config = dict(
    d_model=128,
    n_kv_head=2,
    positions='rope',
    lr=0.00489,
    beta1=0.95,
    warmup_steps=200,
    decay_fraction=1.0,
    train_tokens=139000000,
)
Each number is 128 + 24 x the weight over the matrix's rms, rounded and kept within 0 to 255. Layers, rows and columns count from 0. Numbers have three digits each.

# layer 6 MLP gate, 256x128, rms 0.0773, rows 45-81, columns 0-127
177138129129106130122157108113139089090171126139133116127157112126117111113124117127139097131163195125101125179138112087128144155144154158129129147130123087129155123090088160143109079123167127101138158121112158171088116125172151135110129143138133123159117129102114131121156143143146117170134142134170171119150066159139169151132170135125172146131080142074118129163108153134122133094172
149124166129131097159114138121166096146142137119103123135120125130120168125084113133104150099130138141119163146161152113091117119136093154147122103107104178131123137140114168169110124134102117134138157102128119141102115163143145165099105107100127145127158167148115124137104142093119185171110147133131135082151119147098153120102094087126096096104138116132128134122161183137130144144153
173099147122147142112126108148183148124109141128139122160122126136131123113098107167130127143123094164134127126141155138100149125160130084141155197193128124121083137131125161155142106114158105137147109141146162146135147145169193094145114193116100151140158122165128126119112135129154149144127153120090165136106151140092131104106150156146146081105126192166163075149139111176128158124157
132160107160133115083119142139124126146149144133109175084102144142127141160099093165127096140130119159126167104145112129140119137107125089129145094140102115110162130063127084155164132120098137128118149096171154118162120126118114135170152143112145098126109124072114164132130111129137101114142159119143122126111136099131129126123129107118130175144167146122163123133125143133132147098127
157104147127169170148167138094143130129134125084121118156204107131122099117142106097140139120138101123119132142155165122135095168124106119109122088139078157134139113126137148124159128154134143142167129160117137098153111128159130105140101146120108123148134149102126130109107155131139098124111136117152125166086116149145135106115156134136112130136120120198150151143124157119127157111142
087157129077141142152129134116125123164125157139115129138130116099108178070122142145096146106125097120137143136141163135150114124094151110110167118170096178121130104125103119145107119146135120157123140141154134141143143127158144157169115121116121097144137132116135184106154134089129141135139110117115140123195170126131120144143110163134138140154112126129134133111142098140197128094105
142127125097142128149133080115124123119111126136145132108140110174113110159156150100130097151104181128115152144134162096148151154128110139086123141151137116094156100132108118169153125107127143123115119119116141112167135170116104128135097107088148133087150123104090159127109118145166091140145134102129089156115128110137111082146136136103140130122138160145142093120156102109132121131117
138151110151082100136137104139122115075135134129153114125125098136141109120149105109102131115148145132121135101138104145169145140116138126155154120123129141115147189134141099139131125134126140120135158087123155147132107101152139140098164154121146127134136103156118152175120166099103125151134112136102105127106105104106140147142133125120126092118135136139153137129098144138136110115132
126117097152132105135094113165126101154099094099091107185109142122163125095192130142125156173145191112151126139164123123119101127098133146116121131114160124138084149122126124166130151162141105121108139109142109126131144159169157099121140152145096089143146108106116127171113122096134113136142176110187124166133108120165146156114112103061133128144151094135193148144118115117135130130125
161118116149104078160117123162183099125125142115114150087099151125128178169160129151136135146141156143162113121123092144122122087126128127153107111077133112109171159136092138204124123149118109160143132148159146145134117111097093142111160118130154093139129111095123173141128147142098140095091125093114120116119154133089131125125083140140097180123154122110144120152112152134133116123108
141149108129143126119140086122127155135095161137127076138117112130153150145118094125130138124111149139158116135088146142118119121148159109176127142128120125149096101134138135142097163126105108127107089130127121141115098110117152138102156099146137106156148122129175115175127120132121131093126159144156132126145096152107166151154131108151167114140101077132144101180095100153140144113138
131074137147120135113152164128121140154151151116103186167139137135113070124174127100143126100050117187145127123096121118120092161123070114150161127135103103133108077117147164144156115136158110132108128102140120112148134118116112098142120145111116111172142144092152126108172156142126192161125151103131125147150145123138117139094106103145127139153110059160141148138152136134131161156181
120159126152142166165107138137190140159102111120154152158128130116087122144131150139124188153155129140120096135150088117107116109116132159136130143128129084119136151151124107144094107119130107137138139161115136112090078123133165137154149113103109148111137144121103114124141116102104174140182135143145147133133162093139129134143154159105126151121112108112136133158082117106114159124163
120125099150157128147098151115126141085167125109117097095095101109104138121103117095154143138124117144145127142180097142155066146138149147131141145130097153133147157169096119121100127149143146142144143070134138111124091112192161150097116133136099185138116148145141141066148099154116154116110122140097149165107083153031100145115146107136133085106113159165169103096151108144125104120129
136153131151111144145168116120133090119146166121102147123152121128128139100130122110152124159133136132152102104133127127201158105083130097103168151126140140125124134133135060160109097106153089115117107144165118139137116131107124112145118138114144111151081143125101139128152127147108121122143147131140127136111116137125179107117114141131136130128116127132126162150099146145102177070115
120128114140104171170076128106132132110122141151131102148144123135159144137118156145133113174132185083114132103110120158116151101136138165171148110143175158149097174163156138130154124111129143131152123114073152140044099124106101174091133139115113102125111151111095141112142093126120150154131103142103104133094111104136104142143115128145134130168090108074114136142127131130120118130121
117116118130108117150101120128150126137063119142161096114132168123132113148173093103134130157161101143154104087086098085138129120164123092169098130140114135107163147127150117135164134109129128153126147126140148080097146126141136151128153095143103145082131116121139143156137135179127137101122148142143101090125134105095121150115113109166136116090127167106085117134121151115132117127123
131111101155093133134110098116125149101152119124131136149108142107120129129173129098119133079132108087111139113127128130133097096116146099129113169094132123091107120119115157139126113161102137143112107100155135116164143124136081102152095114129119147185148130149145106098112154124164174110125188106168122171121141122091159111114124108134149121174111140148141163134121099124121127113135
128161122149101133112108096142084116123107158150132134136139148101153114148139094122133135142151162130066165108147143156148113094092078127119137109122110133123111071152126104124129147119117148179106118156118116130154133133117139145134101160126092083115112121115098146155088109148110135109123169141085133125153109084156084084114122145126128152146088118109102162157103103151124131126124
142156112135120097134092149108150112099113108086125101175107134112116141153148156128119148120141114130164118096110099102139114144155124118112149125173125107167118114125150087109138109160128123142099159154121188103147143171114096100085083134111148106138148158140118119137176128110151137149133130149123064128133096098115103092103172115136152157113134159131102116150114092120151142083088
132079099125170159147149095155128145154086156135113125127089090107162132138124136087143139177127126150137145165129161098119127131152113192114148163097089175133136117155146130154127122135156112104099132122152171099120147112186127181128129104135124118151157165106142132135123114125128111104130160092086122101154155109096109090123080125152092144143117073122117141146100142143108105142138
149131149142146175134082169106104158172143126150154126127147144107107187167150170128138121139103131156163128108126140129157112099098102137127099148147119108086129149087103111131115125107145138075142154115121166146145114139108126177103125159094110142103140148121174163088157111109129192147138125110123115145125112102081113135161101125073125104130117163124075133156116144119162119111093
111142127151157121133103122079136135161124119136115103118147138099160125114127115118121168129147096125118119121156088139094129126142085088101139155166155066117145122116155140138121125125122144129132140123107120127121163176083121129119087139105132096167144149170126118132127081155127080101130151086162124191151113059093160113097132132105123108120144143126092121129124152125124118117173
125128132142145157164181092114159113090114121094115136104094102161066134131147138135122151124110120159152073129138122143135147147126122119133160148179103138138131119092133159141146112110155146113136116103114127141111097124105153109173082189099121126115125110143110143130131127108120116155116093138123146115180138096133099091112105088120153119126077112108060133126126093122083139120117
134119119125199114085140078132131120173112115141114116160125088116103117103137162134135157066107099153137073124119136182143148119175142142112135117155103128135087100081112149151090141086140131101177137110120114143123101097102131171125124104133103098121095115106145086091154119093135113122127084129139123112159165156127141102141104150098162181135113122109112144098137140150161159124118
097146139162119078125121121136162132127129123118132134109140141107156140132133142103130149113180120163139098181125124137138137131145159146129097120091156065139149122161133151120143149119095098144110106153180166136104106148147104120151086112141112124127150079111168159137121151154153107121139150105129123130148143160147136067139170099136132107131143137167116144115104171122124137111135
153111082116130149124129137120103110121135117088104170170132181089133123135113150107103162121156133055126125135122161136142135152152152155057096124135106147141102137096139115121104098115119141119121119141143125119181093129132141142102141116123111091099115118118099106156132089103110111129143112076102113162110139146156138087165093131152109150114128088177113136166136121110075136100119
098136129121110125122104138125110109149148180139133095158091147122123179128155124082118114156139106145095136122127130162117140173125168165074126140124157121196087163142105107131131149132143119103109102102141103127128182122119156079129096121131140128149156126116154120120143095067124138138123143121156127128117139115122151138128139128147095095131113108158126114155159069141093134135147
182126100146116130119135099116126110139091124135145151074135091107131158149135130136092078155137126073124162093086118123105109110082142147179119139139116126147176119189170120174114139116139149113093098155133124091139160097103140111126124146131112085104138145096102134108133126144149134123135144131102162114145109106123110133081100159121157133113107095110162155142156104136110127140108
119136130132137137133141047114128179127086107119118111139157187143132146137114096065113177148114177115124085121115171097126129081120093123123128108122114094124152089124151155138109111061151150136145167197102164122083164144138122102139116123095138153134125088136136113119146149144105130120113132138129136124121112150110142120086118077151126136126118117083173129161135174115158093119166
134113098132097097163121129152132125121136094116121104138077151200129126133133111120096126138144106139168104070119120147128119136141160106109146133120143179142138121117084098107097103130116142133150156160162175138089153082138093122120115124122162125126168147162106122129137204130112109154116109100130143151124134123107122111131083111157135148125105121103132126123100144125111123130121
157119128121102142098122146132096137116118138129166121142168108133126124142150098121127113098142129095090135126123137129169139117144149105109133075107107125124128118096164106103151153114099072147103145113121136148162108128129142138123123134118135107147109123136109118087113130124136176093085106122094145068101141134120139183093106116134165162194133133119133136124143123149163129117158
102146117080114102127117153133122129178131146136118140141157163116116145156113113163102176132125110139116101109156099104139134144125175093116123164130125118114102119113133152122139179158149127117087111140115128150127156176112096082127113110136096141148104098125067148131126142142128118102156104110117102150122121133182163124162160060105118147116168155140176151112154191137181145128128
133141147114113113149137141097105086117112141137093133154154137101088134170143119168124145123121133143119111158152096158139083152139164093158118108113102159105141124095185183141106127139137137113175101123122108159126124159130154118088115160101158086153113129150123102121122145148105147129207097128135151126124170068129149151110076127172114123146125134148137104136158095116101138107103
120119137115183124115066124153116153117098120137123141107147162136139112101157116139124133112136167133132153133139102121126152109133152103135153125114201137120112158110121140176121108119168107160135087144149140120112134134137159143169139095104131144179127121088132165113114099125079180091052103138153142114154114122110152125113147101168117124091131122137107130127109117110127112160116
096092100180138109174102109126166097127148130138094134120068128079113134134105125125102158187132120125148123164145160118149152130142153186145093144119142080160114120156137076102104139159109139123150124094137117172119111119162098137135160092109128117131130128092091122115147157131086112082120173106120132125110108116102083096138166134122117149155129155109122074138115128108165121156117
131141146101145172097110137132128139065124086099124132124158106132177122108130115145147123129134163131099130100097135079090148120124196102112087135103128143157144139107119133139101118113137184156123126128124117119141130129106153117118192151131110141129191133141125150109145134159140092146118093146124163160121150127115146114152115122122138114104161121149149107103171126171049143155151
# layer 6 MLP up, 256x128, rms 0.0769, rows 45-80, columns 0-127
131131097138125146131162159111154097096083168095090134114133129156175101125143128137164100100100116138100124130138143135147105151118131174166124096076162102155146127080151085104134112088155125141143109123113122154151101125118138137148141146085139144139152121170116166100158104161158100152098138112104123108113133134092140172144121133130150150098133156151117099109135145120100174158107
133128151125112169141126116118091097114166124135115131144108126120129115113119128123172120154123136098076112121129090115144120181111156131169137138139146065135132132150116124122141120095160117108126125142160093114140127132149137103157119181133123119122119122102137072122171119114120075110142079133126132184147112124121125109090172121122165179132148116115123098122106091106107098116163
148115124152152154149067142116070111150136100130141107163131104102121100147125109125159134107131104130075130107159111114162128205186132125144079090134116103144122164103137117125132107096100143111150135137118141149147141136122119093189139120099133115119135156083179134131109138153135132133074119145141091138170138151134106143185120146156121166147125074125122128127129127112150162137097
153173109130135127117117117113093140169136171147154121109113102132146106091130135130141116157089101129118115143132116134147173167086155130120116108113138141172123147148098123137105098116125143156152123136123127118114136138132138137141111091171165116125155099079150128141150116104147151117153127110095093130158123103137120111121107142120115164129112098169137138087113147080153119113121
100120121097112132143146106177126142141143142133141131114110065102131097110134157115106139091107109137116114105124127162137128109119101150121137093146115110121143130120149095109107173137198118133112129107086105145074155155113139111103150118109112078146134150080096119117131130190136169142134140095145152151134099120125114123133113115117161104140159074131156096142138120135131114142102
150150139138103137140151115143163137108072142144189111146118110125189148129145122102171131144099161126138094117150152141134099117145157129130147111150143129116117137105177133124148103113115149161107157140124139125099124130118152162061113191104118118129145112154127141135164128119135167090131149116128096118133109142144133148140148123082094122156127112159129117100146133129156093109147
102113127141098126131136174146127092098108110130164121145139115158108087144142175106148101099130130098116134141124136132086124126118123138164115106105156128128095117117158190113151086159098092121141138096103143088160112115132147134119133128126156099121144127130090156143131155143123116098163140128144146143148137127155123107148117143095127163094105158166110160143113144074098147147159
104106097110107161154149121138110136127114140119131138131126149140114102131106132107147118131108135138137180121137179096137099159137153110113137135152108147105130117136165118115164124089115130157142115124108113125160114136130131101141120165129098152138129111086106176092129124142153129159105133096139099150123127152128066115155121153128121118146116131150143160142124163093117138145168
157151089113132113113150125133157159104108125085161131114104105123157088115106120148115132092143090128141126126107129143120148175142169125091105162162131133105161122161143108136117109121104108137086094101107108175121167168149147128151098042127178155165119135144135141119133115124122103114050120089143108110124124118140171143134139108156124176119147092106125098111133150168109154142075
126142101116123101164171118180120093142113136125112127068102137144115147076114112152148098118123152152137139126125103103135132123122111132123092122111161147107153135085108120150109123154099155157113154106126102128144153145087119139075140098178099082105178122057128111182094144082146125134160147144115127115131126141135157101125130169131119130144149140129120152098122128124126095129104
141117145130133160129121106117129125129112119168130113114155111151141134134156174151110098126118120155132120113123131134106163108089117182151160141182115137131152149154123194083121088140103141128140138109146141113117153141131134144121105112101085127146121147134124088072138104139091156140152120096077135096108167156128119118109145140131134124144145108090124134121127113120120113162090
175125123115133139154140112149124142106084091113108155053131107106140102103126140159128142116171134127168087122156147141146186066112096159118150113101123154112133148128117153135104119134104130115128104104117127112102065136109101134105148102125142110125134082096134159103125106114131128114112122149121112092138145124113157115091152155125124114126126188089108175130063089135128155139140
147146126145117166169094167097116150149144101132122123105148127100141109120105100119117157149137143154120107140130139140115158138139124128147149155155115110114122096148147105116151138129143148115166131150137136175145154122137113128132108153108110150137141127161124157114131125084108126119127103084143128126138118087108099089149105183169082165154124105099093113157067097135110083096125
116121120147117152135126139114133084149159103158160125140142120119156145115105085054137147103119183129189159145160083141126123109118115119086148151161109141130098072090097132111102136118133137117147144144151096132146125101091109116153123147148118122077150142118132123127127114099107114120186100125115137109119109104083101121097117122075119131176148147122110111129111089108121107136111
148100179139129150070164148171098147141164114164099147130135138139124109149132154117108119130124101138161158132131099158154125135167076174121119130152153095126110146115089085103111085107116085113119142140173111125161150163146162116137145141147126125110123137132107113139142133131110102161148111125137131135154109132117172142111149162103134096142122133135112132130123120117125144131160
131092153118157155137155146111079137078116171141134164122099128172130114154101134129148106148136093150164082125104171096135108149109098111118125173136121159106090165180157114092119125117122112122150153133105136153103145089133132131143100142099093093136135088119114164160162140103104144142185115133077115123107132133142121142149099147116164160136110148122142094131098094125138061156138
129157091109127146122120099133134111125124134168119149137135142155121106118100141126167168094104145151129144138120105106162122126106137178071103131141110140148140156102113145105138128143099104145143093078119121121138107135119150162101194130111138174155125152144114167116144133141123126130154143104177131158132139124130156138197106112119156106104147100129154143112140125150117142149092
096151084163125158123108126137172114098124144097123129160150148130153115115151088106181144119133161096139127133114122121118117156140106158153111140145102128104119138129135134138136136131122105151136123107124152139082117163152124173125077151150133154079101169132135113092163146106138123129110112151152122079122074148125114123090114100129101097124123131141155085143116137143159121148108
081100127109122112139133163130124101128169164162095102108101136115118170092139151100105139098149094150138138150108145144196104107143129153095120126122114121142109170134123071135152145129150143140165152147119102128116152137173106135154150105149153175139143160112169155128135112159120123189146155135122107129090154172070094158140105162145098089122128104134140073141149125086145109123153
142123137101129140123097134120123118111115112098124102140115101108153113133143137133096127123154107132142076149138130148116131094144158140156117117123127137131149116174072182122127108172133117156161103121120103138129101125107099088126098134135115137175164161130107132143107152139128181110134149156109099101178139101123121123152122118117051110087147174098145138146093144143152135121160
096113109168120167144130111131133137112131121117154149116132148097141117178117118142136075125138154080168119114097141134104110123138176116146095148122109153129104092194136105104142124072135118087148106151143125124078065120182147143107141109124124169179100121180118124113146153144090101121142132133129118126129107047098134169132177156104144122115137146120103117159122150181115134149140
173149122088120150105112128104153100123138056132161136108116178110114138150103144121125158153147150112133144162109128102130131112128125130153155159150119134126097189085161155112111123060115134149133104117151135129136123113133147144120138139083114134135121142130158148146143111124117121181125110129135096083109113126154120130160154135132139103111176153159062126093093131179157153099114
155110157141159119115136140109128092134130127139156138166164085154155116133149129163130133086139108117144125155102131113148130148066147111113183124126135147151136151131166128116104155084137136157119157098119129152080112152123135088162094119102103120124146159122123174083126149124089094116138118134157132134161124123061143100128165151090155151179110108142113119132116116092110143168181
119128127118139152150139154154193079091145105112123149090069081099099147153167132170148147121158133108110121121174132093124118138154158110111124071118170097140128128121129116150121070094096122109141134111150113112144101109060144116128102135123100107162111132121098130118148105126132139148137118161136089104187142114124132120134145113093123097154165143099116128116134135134149132135147
112109156097078094169143125109102167123175121135094143134120078093107132124147147157126148119164125104128101143149127135097132176149222093143103077143084109132119109115144132092146129140161103140146103100092116124152112131154150131163161152081126088141111132082126125108177147113116149170100132142101115168143163129094160144092143124139133134145084127139132139123123162138130107109188
103085104127114107125124091145131111125171118114112142109103157124140114136110119136126136170157126160121151145112120126119110112090152145109124115113147117146067165138114113157123184140101112157117153113135094157132140103129107120126097070129134110094140115129107134116143152181134173161136122150140094137143135139135116100131118128081116075121081152093121153171145112103095109127154
134135110180131085103114081098153107079149112117130176155137173160104086124149171119124093127154112152133129165150141163147150192169096135137143158116094119130099138097116138098125105134150116117110171150127133162137094182155093140156081117119159163115099078116117133119152094118126107122153131110113120130137135121145119097160106099103123152135087119114146123152121134089156091116129
128152122106145118137184151098176152088151151161073131142148103139194123121132130124070138096152147120157164133106160163144120149138127145118133104151156123098141153152107150145160118104106131121142106142093127178119122158173058113099173145161102121127105110137125156096101072138117151083092129100159128132132138131123187142071135152130144131108123149159134101142142147138101154125106
110130102122145092130155108115103122129126121157130127128115106109123119089153139149092175128142119115159096106068155200139138137115127151160168140144100134111132125146132079152146124149129120102124163107118114144144103116171139140084143119120169139083105143138074168124147139109085107100097142117142166142119103132187109130095086112160152132172110162128160147076169175134153120144109
112121149113139117134162102080134179121169125091123128152116133153132127128129145116146143176108133155167129150155117142167109129145099169106168126143118130107144094114146141098137192091103144111080114140142110181171120120167103158121127118118135146141129139121138111115106137126077122144103069134116154117144135147177131108073111143094138111123110146153165133119144137149144071127140
132104126140142102094153152125143148069100159171120159094109140132150132140115168096127106137147142108148137206114091131095186104122068129143123109118140140118166142127125147104137125120087107141134111133111143131116093115147126105143109116129143137139118125117143156160195111117151117089111103110176089165115115115142119133123110148139145124161111148132098156133125130120169140147155
076109104113141116153107143120110128159134123148108125136173151130130100132113159078110133134141120142143125147110128105097130100100158103072153142137131153129168116141073109158119138091156144152112130113128145135115102113114129098141128103114114107144087119118121106103111104169112072112152146119144183124117134146170144108124148105145139085167164136168135167100115118158104127125135
114121092160147153172117179150118098136135108103127110125125129145147115131137096144169157156079116144158122153150161112128126122101121160111124161116079143089121118109127167110131119145121142137101133139074108139128123099152161130113128140133157108159152091110153137191090093101108111136186128175092122129124148098125152126131101125140136133107139136128105073155098128119137112130100
084204135151086146134163140113152153137116173182155111089096110158117099133107124139115143122166140109153093103117127095093098148139134100094109135110137160122094137134119108132135149105142127150142118167177118174124144116068156173132136094133120172160123160135103098098135137120104131127128135129110119161127144109129123103122120110137131151126097136132167173142124131130103143122149
151133152120160085128095116155136171130147160155121179132120141166130141128146085138128127145165127118121083136146119070100129123113121139118102156099139149135162145083113141163167091082108169131169142123099109147098122098116131148153103150159108099111139137148150088142152154101108095103120151136133127087136149130120162133114115112127130178137109142112142174112136157115118120171187
112129105148107138145118100132115114158156100154131146114158098121104121188135125106128096102069127118071177135141094096137137108117064103118147170149153113186115110114160136079135144165082146113119121121115114147178149143147125104140133131132147138162116163117098139107138193136123111122136133109128136096092095104139134095144121153113115122102106111141136075158105150161123142136135
# layer 6 MLP down (transposed), 256x128, rms 0.0772, rows 45-80, columns 0-127
152169110106142106119088096162107115160170146156186129153075146124114149082102176154153144087105119089135091107141160136118147125153135120129111153166142100119086129161109150134138139158100145114102147111166146143119129133138113132090140096166093125123112142125135115160108145095125116129151134122114123156123125111123114084077135107159112079140104110117127129122118107103148082118146
125133216127133132143118119113167097132140114138146105105139123134153161135112135116110106124109126165079149110120128137146118122144123116135157101109131143142145166104130176136099128144109101162093144115104119134151104137170102152113119129112135122143161130137062117110103131110100159173101155123128108068141161121110144095141108136120095094111112111179092101099174124146110149142103
115145125124140150128134099108167116169100115086135167136138128135153202115113146128096106153147156136167105152082131163090147097116102150127169176148173137142144084126135102132144115136179108155135170124119152130096142099126141139139111155107103162122090083152134110113134143148120157149135134143116154115111138142143122122102155134131111130124141176135157128142132157170151112107156
130121169116143122135125148115129118096076079144101108125125138099137094092118138108139180116093165125158084141127108068093115112155161126128118112150107161084080101113146127117085135130155136146167103146134107091141129126078128140119124118139128142157136105156130088151083142118146117117123153138113129145184148155100141100150163122134115125089120145117148125164095120145123124122128
112124139122122147140145121089155136114139159087101114148182135125121130131137121099140138171142131135177148140145129119122099140148108153120159119138107132124160105100118145145168078156100144130118110146123126113177134111131153138166133141149096135116131156124141122101124137092109098062114121149098143156104162192137100134096170117144085136131125161134127149182108141109149130103143
113083134098117074100141151100158131098139123129127113107108165086110108127125099078075152134103126131141129141122125154104132135126117123132124091098153060146144131148110105098124169115114139164149127099109113119163153121140139092149153098088147161146142135137073140082123134139145119147078105149154105101106148107136126116107084136170143134108150128094136115126148157145135157139148
138157127113166124122111107125165145113110153103094142147098135136138159111098111146145151131112108116113087132121125130157131145138136110102123155176113095143140121150078074130081181081155146143150138157179108132121133114124121139171147133118086143128108127110140093099101117141109147189143119083121113135142122121137175147130141106144138093166122124111109115107106125173151124118070
139137147111155070132095120120170136104116117123126132135131106122155136103139124152114151129126119122126098110120082151123140102096090154171135137098129121171137124116131118146121129146127095137125131099145142148076116109116135154121139099140144096135140135166142086158135121087110138077150132157124151090146125089122159134105133118139138133123161122106125094127114123159154131135089
093142116137155115123112132138116098111127070163143118134128143094132180135159098095141148140089152109135151104154155124159151127110108127131116118092138111124110137118124138190135116161118114132161143139153144117100123088149109123077124143098037091102092086114133142150157111082109160136135100134100156094099123131159111129137120116082166097139133125148153162109147090137122098134145
118123146117183150131118156116073147147110124133146097156168141145127109093118163121120143129134084099110138106097175153112140117119132134121183136155123139145125115113177114101128098098166100103149119110100148120099110132162205139135108145108095157139130154134136117119160138119168099117125131128142139109147134126148164131164170101132176076107141134142138168086112136131151128173131
120124122116140105128118120144127138107166124122109139168100177136145158154087076158139178125129120122150138135104100162185098145144138067132117124085122110122111104111124112182125155142139142134102138127128139143157139108146114125129124102131202123121123101154089155127133148134158132141133160148126117149144081081121142124161104137113128136110113159173136108097136155108113096089147
131124113142104157106134150160096149101123140137164075173125111102101130174124152130161152156145171119152174165093115141107119132142137165115111155161136131085128122124093092087171140100118111150121144157173106172105156103136126116117121138133119132089126146111111145129139152143131131130183154097110108185121133136105107140168105158150120160134166106161106108137173154136123146097117
136151166127106106098135100137089100078134152143145106141123111140112142137167164124105120115153102072135146119143107101140130124112124078110142113124118108144164113127117140112162181109121113095109138130101125132111135143136129138136150094157153120112128117094140126133109176185167143111114128164150127138123113161115133121115116091149171079102133166129156147121169124132152150130103
102188150137122107098131098165153156148094154130091148090164167158113099145156133145077137132126103111117132106113177107069151139142149137140078113088146120134129154129142097130126120146149143120135125085118148114123126120154138102110121089128131134178116135094104166129169114167150105117076163118143124120141134130150103126198079157132136132123112094130129122127118159168147130116183
155155082097119098169080118108156151112122126112132082135083115139133151144118112141143145121150108095084132124145129108100111133104139065135102145113109118116103128125146122121111129128147193168118146127124114108116134097121108141120118133114136162156201121134171125096117119137155136104089122132159148111151128132127112124131110101153118160142111138109142106133151120117142124155119
151148124112137098109163117148147110111125124126128108123156114098098136106121098159065127083110136121131109138142146070129102161075115080136150116093099125105117112102141149141119144137114131166141165127131113133164083138106102124150111108156107147176163116123145096110154167117136088158133185129106106073146110127105149152115111145118147095095095121132134137150125158084135126130100
138096140137145118109151160120142160140107133104131112131122107117122127159163090153121091172178080112121126119136142165104163106128143097162137156144141111153122104145163099165127153107153149156127177145156146123097175121115125115166079135159120112111148099104137123143106132136137127133118133123107125137104134130100144135073157139164118137140118140097109121157105155125152139116175
144101170111097167141133109112107149164111101162132119115092117142127139155107169124118136137129088135156145116150166119131178127091130122084125155103126151128082087118139129155083121110145117118120143131107130135142131114104168132101154127134101105164124094132095126156115139123146166137137152117098141123117152099140176092128127161118130177141114115117088162120159121130114148167101
124154129130132136107145144142119182161084115101123152161161112133140149107150107170109154129141145126116131055143130135109160116147109120124143140070114097160153097142143084149135104099132128145074113130105158107115110143075163132081125163126122125109167133132105135111118157107122139132108126117143116113145128132132103128068112106110161142104138122160113144121084122164114139108089
151124097126119115169119090121115111105121115163134147092166118128165122127085100111153107170134144119124141104183099147151144091130136110168087160115140106140160118116094144138141172092115176110089115128136091145162126100147179181137139128123135136111131086163152120119122110133105128128118126135132183118114149164113132115167145096142159098136110108166158137094149119093121147135159
116091142079107143155141124092152178164119129127113101136153136129085102090187105112117136087114144118105174132119108135128109144129087158079148132121139129104146129079120129107138140133141108158164155130112132051103168120093082145166131150113124108095136131099112175138154142130135103156138097135138127129114148143122098113091144112125188106116163123116166120126112106118142125107121
108111129136160098136135125174128107136151132093105122153122065133168094100138062148113128113135117140114152103121121106114123151127117142132145103133133133124138088118104089113095159178132067125163140136127153132118105150098089094122118163156091133116126132096101112152061164090163094083168138123121122127148148133152118166102101124110149141148149100094179121118153147129123087125137
100141083114088120124149141155147109111107086151119116072088142126095114153124124102166110146138134113113123122099136104144074138132130120134127109156152120097086109134072175112118107131136147120150095144154119120144181085147139179104138139121137137153138104121109153095104164111150153129152146146114102101127153127137116112145092136143144138131137128086124161113145122159142102134111
138168106144175136098107123137069119148145156191161104168158159111117158152126151109134092141100087136145181122119110138140138100132121157137134105136133105119108150145135107121128088117118152144091133097132116126141135143110150160108119126160127160140147117095156119137082155168139104137129131119143145107102133117128143179110181176129106115140110145144138178102096175148154151124114
138144143109118130110121103137119075075083120102165136139171124146130118114168156148120145117115122068152128097113162132165156126143093143087132162173130179116141154117071164126141177153118158105113087124129097130123134151115113146141137151175087129112140153131131115138090097110126081121164146091123188200115148093147113177097156131143107119102132141169145162129138189113103157141147
142152147138128113124139196094133153134124138124161094146116070123111137139133151084132125085110154104116098095128125145151106112165134138140164112137122124112149074120177142126124107099151131096152138138154157082124138154123159136164141116163129144108118110129145132092132112085143120132111160142124158119135083132117140119122145127129112152129159092173143125110131150128166141110140
125117131132134122152135114141121137076115147167150081040125095136136124118119071144118176146088127183144125107131118124113097113104125108161140167175183100153169135178131137146143140111121133167143101092090138127107148136144138110151113112087143142117138144154142131117106086102145144111112169130116121146128141111150107180139148125162129136190121166132135085097125147143107116141149
098105128118109142138114125128150105139145115050117101138163103146109120147116128134107095151132112128122131152129123104081141132124156155129113149121163159117127125124112128117123134206145141140162120145136121130197179177130149044196127121133098142108163133163140153140149110102107120125092085147085180124115157109138143191113151112123123130103131157138095141112161146134134079115134
139121150102110172110116127130136120142119114112138128078153149132163143210151091121147109104126105161131186104151133069126143102154108141089105147115150147161154107102114144086134107120141100095101110119110122091096121137109120151148106098146113107191092142117178130158128104102146167122154127145134122097121122137128119102156124130109125095066138122152125147171104127131129120123111
133079109144112132147117174115170095114136145152089144126151123124125083160135124106191106172187098111167104160120131139111115111132150101128102167150148100175091149130117138105157143131076127093108153073119138148135175101128129146163110099164132100101117106127118147163149115122157120119141141135120141133124138099088103104155134106106151142140115113116122113162173127138119157125129
118109163079114142172129131126104111135071145097144096125109108153149144125145145125165103133150159125138117087080131136121120151091161128153164147150127127116119103165138135146112135099143108122113108118123118146101112130131130112134121136115187094096140126115097152123147169099113162133085148147146104155129129092109124122109149163209126110115062121131138133124159078109133121090108
143170152110112147108145142158122149092133151135116115157137109155138127138145112137127140159169150141145146111153109157121164144081105119193178128125107085111112150113116104125095085172122115119115118114174135098096130125151120152133112153145125151115141138129108170152148111092110134130095125129110115113135107120087113095137125110142172145155143151157127155153122125167104146139108
133139119103123120101120078156108106106107164132145130094132138176090159165087085122110136105123151142118142143156149136122109179168140064192148128126122107136132152135153139132140115145164140125102120126141130166120100127046129114128117132169136097143128158121137160150125154136148160096137115114132134121156137155156128148157140100127099160169121127091133164156155132151115161170101
132095144097186114121115135164119102097142089118122122145128170109119120129149153151130130125083110157113146143138136140176111105142163125145161097162118121164144135152118145121112099146137140136095112099126138101136142130184106128132144172141129048119096104098173138110087154103142098150135134092147158081123119158150119112136125147111085132126127120121132107113146165113118152138120
132133080161125142116143160117134127139109133116152114126096131150077130133123155167099101106110135180125154097116125172164119122141123148151159069100090085123113134137173147136140156106093132163135152160131073138132104132139155169096126112150102157102081135117126129109110116141118173119131120097129118118193098138130127114141117098162148109108114150109114102148145087147170124119060
179140152139153122126131137144087117097080142143133105116169149164154135104123138115121171094142143156140109120147127148113111141146118124125104096108087147085174163104135142189162091101117121109082121183139144083103103118104131136146149157126151136131136113099145112126134121126132119106144106163126147092186175159142159170121126115174158085143117109142133161125137118143093124111123